From a checkpoint of a small transformer trained on Wikipedia.
Size: 17 layers, width 160, 5 heads of 32, MLP 512 squared ReLU, vocabulary 8192.
Architecture: RMSNorm before each block, no biases in attention or MLP, normalized queries and keys, capped logits.
Training: a variant of Adam for these matrices, 232M tokens, 3547 steps.
Each number is 500 + 25 x the weight over its row's rms, rounded and kept within 0 to 999. Layers, rows and columns count from 0. Numbers have three digits each. The size before them is the row's rms in percent of the matrix's.

# layer 10 attention output, 160x160, rms 0.0871, rows 0-80, columns 80-159
099:467536500525465518481519454469517533516565546439527522520490521475480490502518519503494479503490490477521518528510485501485503473509502512465508511513475465488531497521460492514526497490522503519537477530466440485453481471520480504513544539
088:550464474515525495518493495540509506479533479500505496482533529512525510508500483512529524489470511542499506509498503539512506531502492483498490504507482431511508515524520515503500542507498478493511487544519451483484459511499516490504509479
077:480490503503556489465552499467486510535510458482516495510520518487489478529492508453553486547517480503507505534506512497476466496514537506504488536503508513504490486470476480489539506536473486504493483510466424506490493524485505528499517508
094:499517493527551535505510530471492529480471488465508513480523493471495493521471494497455522559557482503479468504496488529497506519469468483462437498503517461499505486531484491543523521460493511491502536488520492508534495514509462515487512528
083:468463492518505486477490542501512501510517487464493499494519543479512484475493520517479498494494484514489467527515490532502507498566516499490528448498500469504493463467548447459535507471495491531460500541494494471488451494507487479479532501
114:476482494543492482495511544513497517519539472493504501528471487489466475493509488546466477506491512479505501513485498476474517471533527484487506505492489471474488481480468506516500512462505509485509534524524483515474507499523496459473504560
090:470458526510504456488516511523515515541488485529519476539472505511498486513481502508541501524494523493509515479494535480499509485516548499545496509483516521503484469490450470472527505504469490547500507510511453492480445526518442504474552528
098:483540516521500549550527491435477507497502502479501507489485493489494489500527494486503495517526479471517475486485502494516504494502504492506486549486516480470458496503494526528473548472493465436493565483493479522534521513487538482544489504
131:511481549489502492513481499511484478487488486528491473432533460537526522451466481491497560465473515494504506461480545493495471557510480484540536494457524529520498487483491508497533496547456505524486506488485491501497501523482517476512491492
110:519447513485452484479504516494516524501478489522475482526500526523504511487479481535518501514473523516493534486481534499494533494508530475512505477468522511473502464496501509471501487501475507528458501476475555532546496513479518486517458469
074:472464503494477493492491515440527531497418494468510512500513499470480467478508504534517491505486499529503487513507491520480507488538535497464507476550495565465502516477547508476486564528479432526486503509505511519487486495521476510467510507
111:506455547495499493532514513523506482512530531538518517530464519522464500527516471517517503519507524518474522491496508464524548492481513476516467530490480483463523491498489549533491482504531535440556513477478499462494556462493524487528503534
102:547452473553482510471448519534476430409496519453483502475511486492533499498501493477490500471506485510498505497499499510467487525490485485517501465483515524537513497494544490490495495528463542503511484499478546533459515494480521508500520444
075:529499511524529445533537480512508453521521561540474473482475456521495467463493471534507483509493522504489514481485519522491529488533529493536534545522496494485509510446487518514487506524510559454527516452485446519493546512497533518505513557
102:496506498454518508467491492520501513520510487499506464490489516517513507496492504484551515511491512469477530499477531505483504516500500491517528540509483462492504491505472504504515512461505477511532476536487470484484477486513510506504528472
124:504537488510484498482493427441518508513507532461521528523469534491477492518523516525503490516499519487515486487496505502512548478474518512483488527526499522464496506537473505495512543513476435523506503497495438494523477483533456523460515516
117:517546468516538527487508445534505509498557515478519480489510525510521507497455521513507517485510459455501487504523481520551484505493471508511531496497520487532475492497506473489537504494487525541445478505502469477526479523497489500482508524
079:444495503461521462523463500501506478490444558481520515518501545496489524507506496489519523522514516504469482463512495495528543509447482496491469504465505474526484465526468499451524529494471467520472472509512463507526476505491506482466516502
075:471471523523476499489527511503490475492535528502479515497470526488502518509486528521457476443442546473472458502519501470509527478525511525508522528521484496496459518488489509450500499501523505498507485480527518503544506478529531503482482518
094:514442522471481467478477523562529442471502514522476487479529496482520517478470519477477503460479505470475484497508504494532491507478465515504541488462520503505496454490500486473536492484473531526495509495486553511520499507505535476499493484
113:498466506541464487446483500556481475464508444464523503515494501496505489520509516489501496489503487477502504503483509506524494491503495505513493497494490506485483492544434541508458523457516488522535538492527508505460528498492514467481489544
091:510521484520422512486456411524527478491537534495508496527496559501509508510512497536533492504476468471540536500468525499482499491507518482494537497513525545487501524508491484486493455506508498539511475493498516505465482519496452466459491514
075:526506488502477488478477482554491462487520523480493527517514485462481486509505481519498494544498521550518517500493488499451511482493540493472470556497537537484437494539476481457543475480500532554489542485500535506572501513542508485484494505
077:498493512475472462502516477492505489519499550525519538515483514519456502485548509482525524514523512535524499498497488479489529508482499498496482485508465495515526475539468503504483508447518456510522472574482518485482487499505495475501502436
099:487493522477486498471462502512481467456435542475531486497497501501497513510485510504514514494493509459491502468512510492526516496472488509524522495474495530482534456516435534505456533516476501519546491466495483510487506467511476516476527480
103:538529495481529516500485476492509506484506512502496493473527484498537511488464512507505525465509462475524487477501500496532453508492482511523531532554471470508444538527472534508476513486537518488510526482546516486521513474532504515497507563
105:485486517469545455491498503446498435505418541515508502522486479507501509527500510495532494467490499484519522494502503449489456481488505514511516485458536509504525469498492525509507481528453529494480494471501512516522518488484501502521493465
086:468506492502482507538517502531498531499528492528509502484541512490482463507517498499428489451542494506462459519526462525496491524507453512469524529483513531520494529461476462522488476502504490505488489498468493542484502538477513488513469485
096:476539490455507541502517518490501550518498469499499493520475493507499519512497526518503465475466522468508500498516489474524487472502502537508513483462504554537506523469503448488508478575510511550489455521489459480449471497494476511489498455
116:500530502484513483518517477534495522553562474495466510506511500528519506491524482487493479474497507504515528480473518502484510516490488502529529539501506484495473487495511455469525488475532497507504493506474502467516500470523537511535533478
111:489493517482457503460482462548509509515508511484458494459535499485538503482447519517466509440506484496469483481513506517498500510497500502514543515475488498542459529484498518495506468500530472481468498490508520491530536534473522495498465505
091:460490529472484464499488480473502481506461510512473479483465520521507542477493533478491494457464553492456491497537500489535510480488471568511540504482494477511509489521460481507512528501482424521485483532477464527506470501501508512543487455
101:474531502450560490547518552513502511496456524509476526487486509529517507510529505471482492483529513490485480489504499511534523515482474519530489507459506496532522499487511501510480496529482472485471502504493500512497508522471539509544496432
072:490494489493487521495480549515497549477478496492522531504515515480490479531527513491484503527537483516496456511517478511488504498501500496483455470482457441549508511487488498509514465485515517476530514550528498490446491472516481513474538478
106:474524489521510422499499525524473488540503461530485523534480524475480500490524480565509459518467523512504521493480511496483552467515541486482510468486495513485536470472493511505489501481497532507505513484535558502485515468532482481485511522
107:508498499507544459535540507515494501544549498537503492518500515514483495473502491518510516504489521513507522518483522493488514505529529480496504522502508498520518534457501485520536483514505532508469497518473499520494489554489537479559459526
097:458523489540523519534535507468502525530486511491484492473487482494521516486473493514497521500497505493497489483521482501525493508491504514496517572549503457437481475499500468503518554461499469486500522499489444477566457466574515508523549521
088:530475481533478528511502493530482506478544499503487483510491509538509493517519460521492489558521491477482557496463517514512529501482485466528484497535509492434507513549497519552450497453500535494473537495514544540555517492509506480508474512
099:504521483518528487521526488534462498485525499491485477473502490499510503482486506491477490475483510462462489491518501494505488485508495511494535481533436450522487502489467504496458497467536549493522492521524503492495508449524494539510522537
090:541525444511512454502508470501516511511497461529459504486525483512522527477503471498488506500484513536490537486466520524485526533477490479503495522485510513497523501537505510478516466518483472508478513519529530484525465516531518447508521460
108:490515512536513519510512454513502535531458474520494486474470484491520499468488506502520500486477496450503478495496509507515493495523503504508528480551520531509501525471522469530509520527481538529452478481482532535546504504508483562529488502
072:487496481516494498529534511469526515507547548519481498492488458482485498463464467514510524505497546539477475467508500477491537520500526489505493483515497492490520523491532476502510548530484448490466482519485499501513488505515486482513482503
108:506512496523519532495529463451491508502572517475521504526499534486501488541486500500523492509516475474507477480501502489520488493512521499525504488490488527543508499507487497539493541541459505520485494508481479534502524530493489520476486475
113:512492489550509495526507490510464497503540527509488492547483526527496480511505470578533472532494512500522573490454532491489543485515562474518525526535463517499545505508525511485472491527525518483550470502518535469493501469546526467497508494
076:446518524476518494511519526499492557547527474501499497490547498492503470467494502520505512472494466490521477485495486493501469489541521498509547539537524543475489517534510508501538464504494527527476508489494484502538488555502532463493460511
080:480468527494513479507510540528479511501416511534482469494502499506492478454496480518488486514489489496484527529491507542493513505535502491494524490496529540474493501457523478491503509497499510537481484479470508523497505514476500485495498507
096:494481519455507483528495475491558464503468586516477461491481490518521529472498499495535491510475536506459531484498528537519535504492500496522516473518510475513567524445544471515534527533481464507478431510458485507473470512483476551527508500
104:500534519534545491541517470507463542551542458525524509511475486526488528517469477528506540542493522492502522482490512474520523502472504487516483519498474487510494496502463496525502474464522534479521515488489470481502489489493463546514525526
084:493506496471481467515483459521507453480505555517505519496563511514501469540500477502490520467520520558463517475487512488462507542466491478514500515523501500468509518483490499515447511520497482491518479499492520539497491485506511531525500440
089:483507479518485480501517486478502473529555492515486482496493476505510499476505501494494473470472506463516511499492504498483491505526494513523554492442555568479503463495485441476547472507461522567466499527490498496493465532504471432481511498
100:527491485516450506513493490558485484471491501483490479474527446482506481503508466504468498462509509510484485465506485473500454503491486501501514502502521555438533480518551523485512492489466498528484493471476503481534487532461475488454477495
088:483497542497445553509461507515508490484562501486483508483508473509514504502489501522449505484518485469528484467481505471495464500483485511510517518484513529458489490514494496521491490487510542498516550484525494482539523479511507507490490498
091:514487513512464492497460514495460528472475475504485480494498504489518485485506507507525480472504469498502485505506472530531496478539516503509545461475508555505514448524541502474489494525462549525499487482499525477529480490495473508478514442
088:482505495493512478483503513504483485486441496490526534527496504515499514532519508505535490489489504511522519486500506502527506505480499524517510497548452490521574522479510520515488542537531455507531456532514446435435471487532479505466519526
112:466501521498486500458482555475483522522491431475521522524467491507469494507540534522505485499486496466538506525474512475493513463525522499489480488474523493491484481538472521482482525497494488500472528487542502490506499498503509466522472514
089:532493470478525489497515461512507482492532490504505490486491505528514524525504491504523508484495520487455507463498512503555522513475484502534503493528471478542471518523548493494501545481504529499493454555503467460497493457508509516514514482
104:503485482533495514488504505514453498492497468487482511525477515504530496521513497487497481452477492486510529507478528500487515504519511487518511515459518480513491474519473500512525503464469506473485532539473496531495503541479503477541516503
109:518496480501509507527504488474533505507540523479498504494515510494508512509505491483515526526505530542483531499486512535484524537469492489468469458471448472545527476496480479536504532501485473524497510573490484511488491486536494529517520449
115:498480473511499484489523523518478546521489477499517525527520519494470477528513476526500490528512497537479522507505497491482518500471514480471460518520485481483484485511462501504496496428503510498504518537508511516509485493518510459490502519
106:508500493517488516545464523556514517491544473518505506476502458507506507488496489515495528494493493502518482482497489503514482519487481495489491458482496478547470496500524478485515475450511566500496508550547547477472504498501493483468509523
090:532490506505460476501496491533505495475484493522475515488511504485475505463515478506499493546503529540484489482510486492510538491491513500489486495504480525480482466496483484480475494440506481519502496544499539516516500517516479482446501481
096:484532496524500503524495520469502513517537547489493473504474497486513507489481499494537502511475512490488521515513493524502507495494504509489513469499442474533532505479479499550481514513549561491548499518539475464460547420560493531521536513
101:490502496476487501502460459527534531529529480496534471496527524451510458508461514537514504494503479465496458512526492514502478492520500495467535488521458500523492508472489474469478518501525510503528467505501495482483523435528491533490513546
103:516458480507462483478511483535509506524444498514529500551475514489468465513514516523508474493492496489503522565507482491475496480530523507475514519558523525466530511512571508455501467507508472466537455488459496477456465511482493474485511490
065:558492492501470508543497452498540498509531535512479476483508467484503508474498487499517499504493489482513490487505493492459458483497498500470523453483512514540536534446527502530520479515492524462488497463483491513467517535478456524476488511
101:488464503490530498517530534527524479495507512517510497461510498485505514499435519496487547485515522496463443469546499490523516518488493506495493488498512496518506518490508504511503539494490497503455496495504476513513484554479510484491465494
110:500534519536538479508504487482495521537467518490478479479521480505527511476467494508536504490459502522498539519497494507453455513521501498490535450517515492488533504507546470511511502535495532516479478487499503516533492495509481529522502451
071:537549482536540460505502463512496505518510547490476479503485510501517530442501519495518508479460514501522539504493506521464500497490490517485528494503505456508512479505508481498557504533490528538491453500488489491532460473525481508504548492
096:554461494499559465520526537528482456499551487559488499495496506520507517485511471521507521494502491497507484454476517484508515510495508471528494524464533516487463466513452500479514484474475546520481509442491501521575503497476508498509501505
108:466534528479549494519485508477486486506549534514499501531477518514492523511498510504499492508477537517497524498494516482486541490489517502531488569534486433515471552531513526478522466502557474454518484464492498471523503494503559496553478525
122:481542486469501491458513490487483522497465497449496510506508533473500482505519528481511476529543468506505471524532470540485499474490492523466479525517515496486476518475521480517520480499486513507457508481497490517578507502500507562507499501
099:491495516442495483503469498535517508504453473540476468494468535540525535495525510499546504499466529490502523497478522536533522508496482513530501457465521551499493482504528494446488473531491505535475493474525533499494502496484514479497470465
109:540496471545472536462491492499451515461516450458482521501520547506494495496531507510471494491509485536519499532495489520505521500513512501482510531520460519495461518533521483483475492459559490481552519543517547467508491477536516471473497466
093:548560444488515514491511482462535553508501489473461487513488502474526503489491540501476464521533483468505475497526472528503509459499503542496510491502448509549505510480491507525493523509511480503503522518540502513480534498543497545443527481
117:499497483498482537496495530486474496483560513491507522525494525495492496526494510511479486528537482494506477510510484513520533490481502499497474550472491471520516554500443529584516486546518510446543536488548453490475514494532504500507514544
096:515503490533504498485468500505496449466545510494533495490514503491502495507489487489512524542509486500509522518490503520491480530500478480501491507478519469497486505489488498519531484521485504463491501482498459507498535507473480508498507551
092:488472513489465505488505533490479529487475492514478471537481513508504490517512477517546461515489512509455506479502505515519524475539550486543511457462508573496500471442500488495469527510454506517466521469502533547521509518483481524461492471
108:501494494505479542495533501502536544526510528481506492472522479462485475488473488482494522506550474480474462495519489494485480519505493478464489504489517542464539489480480533552470502499498486450521520457500520518513538500485499498488487501
111:530455524507530491469483487504514457475497483503468493483530488499526501470478511530482514466497486518525502487501505503495475501514501500501510512486522537477515488482481512529499488525483497527501514464463483518514475544474469541527506473
118:494426544527462527483504528486500487474467520475530525476526491482473484526496453485493538536536476514493469475500506480512496533484494455488456492486509494462522461493454547559495560483449463478529536508467479545479524508491490492510496515
127:552508486487498536490481440509543512494439511488508473492470439525523538483470523473519534500499503481516514495497500491523467510484472527535494452478519537523502522539482510517496490521480471546437514495515508516505492539475446502483483471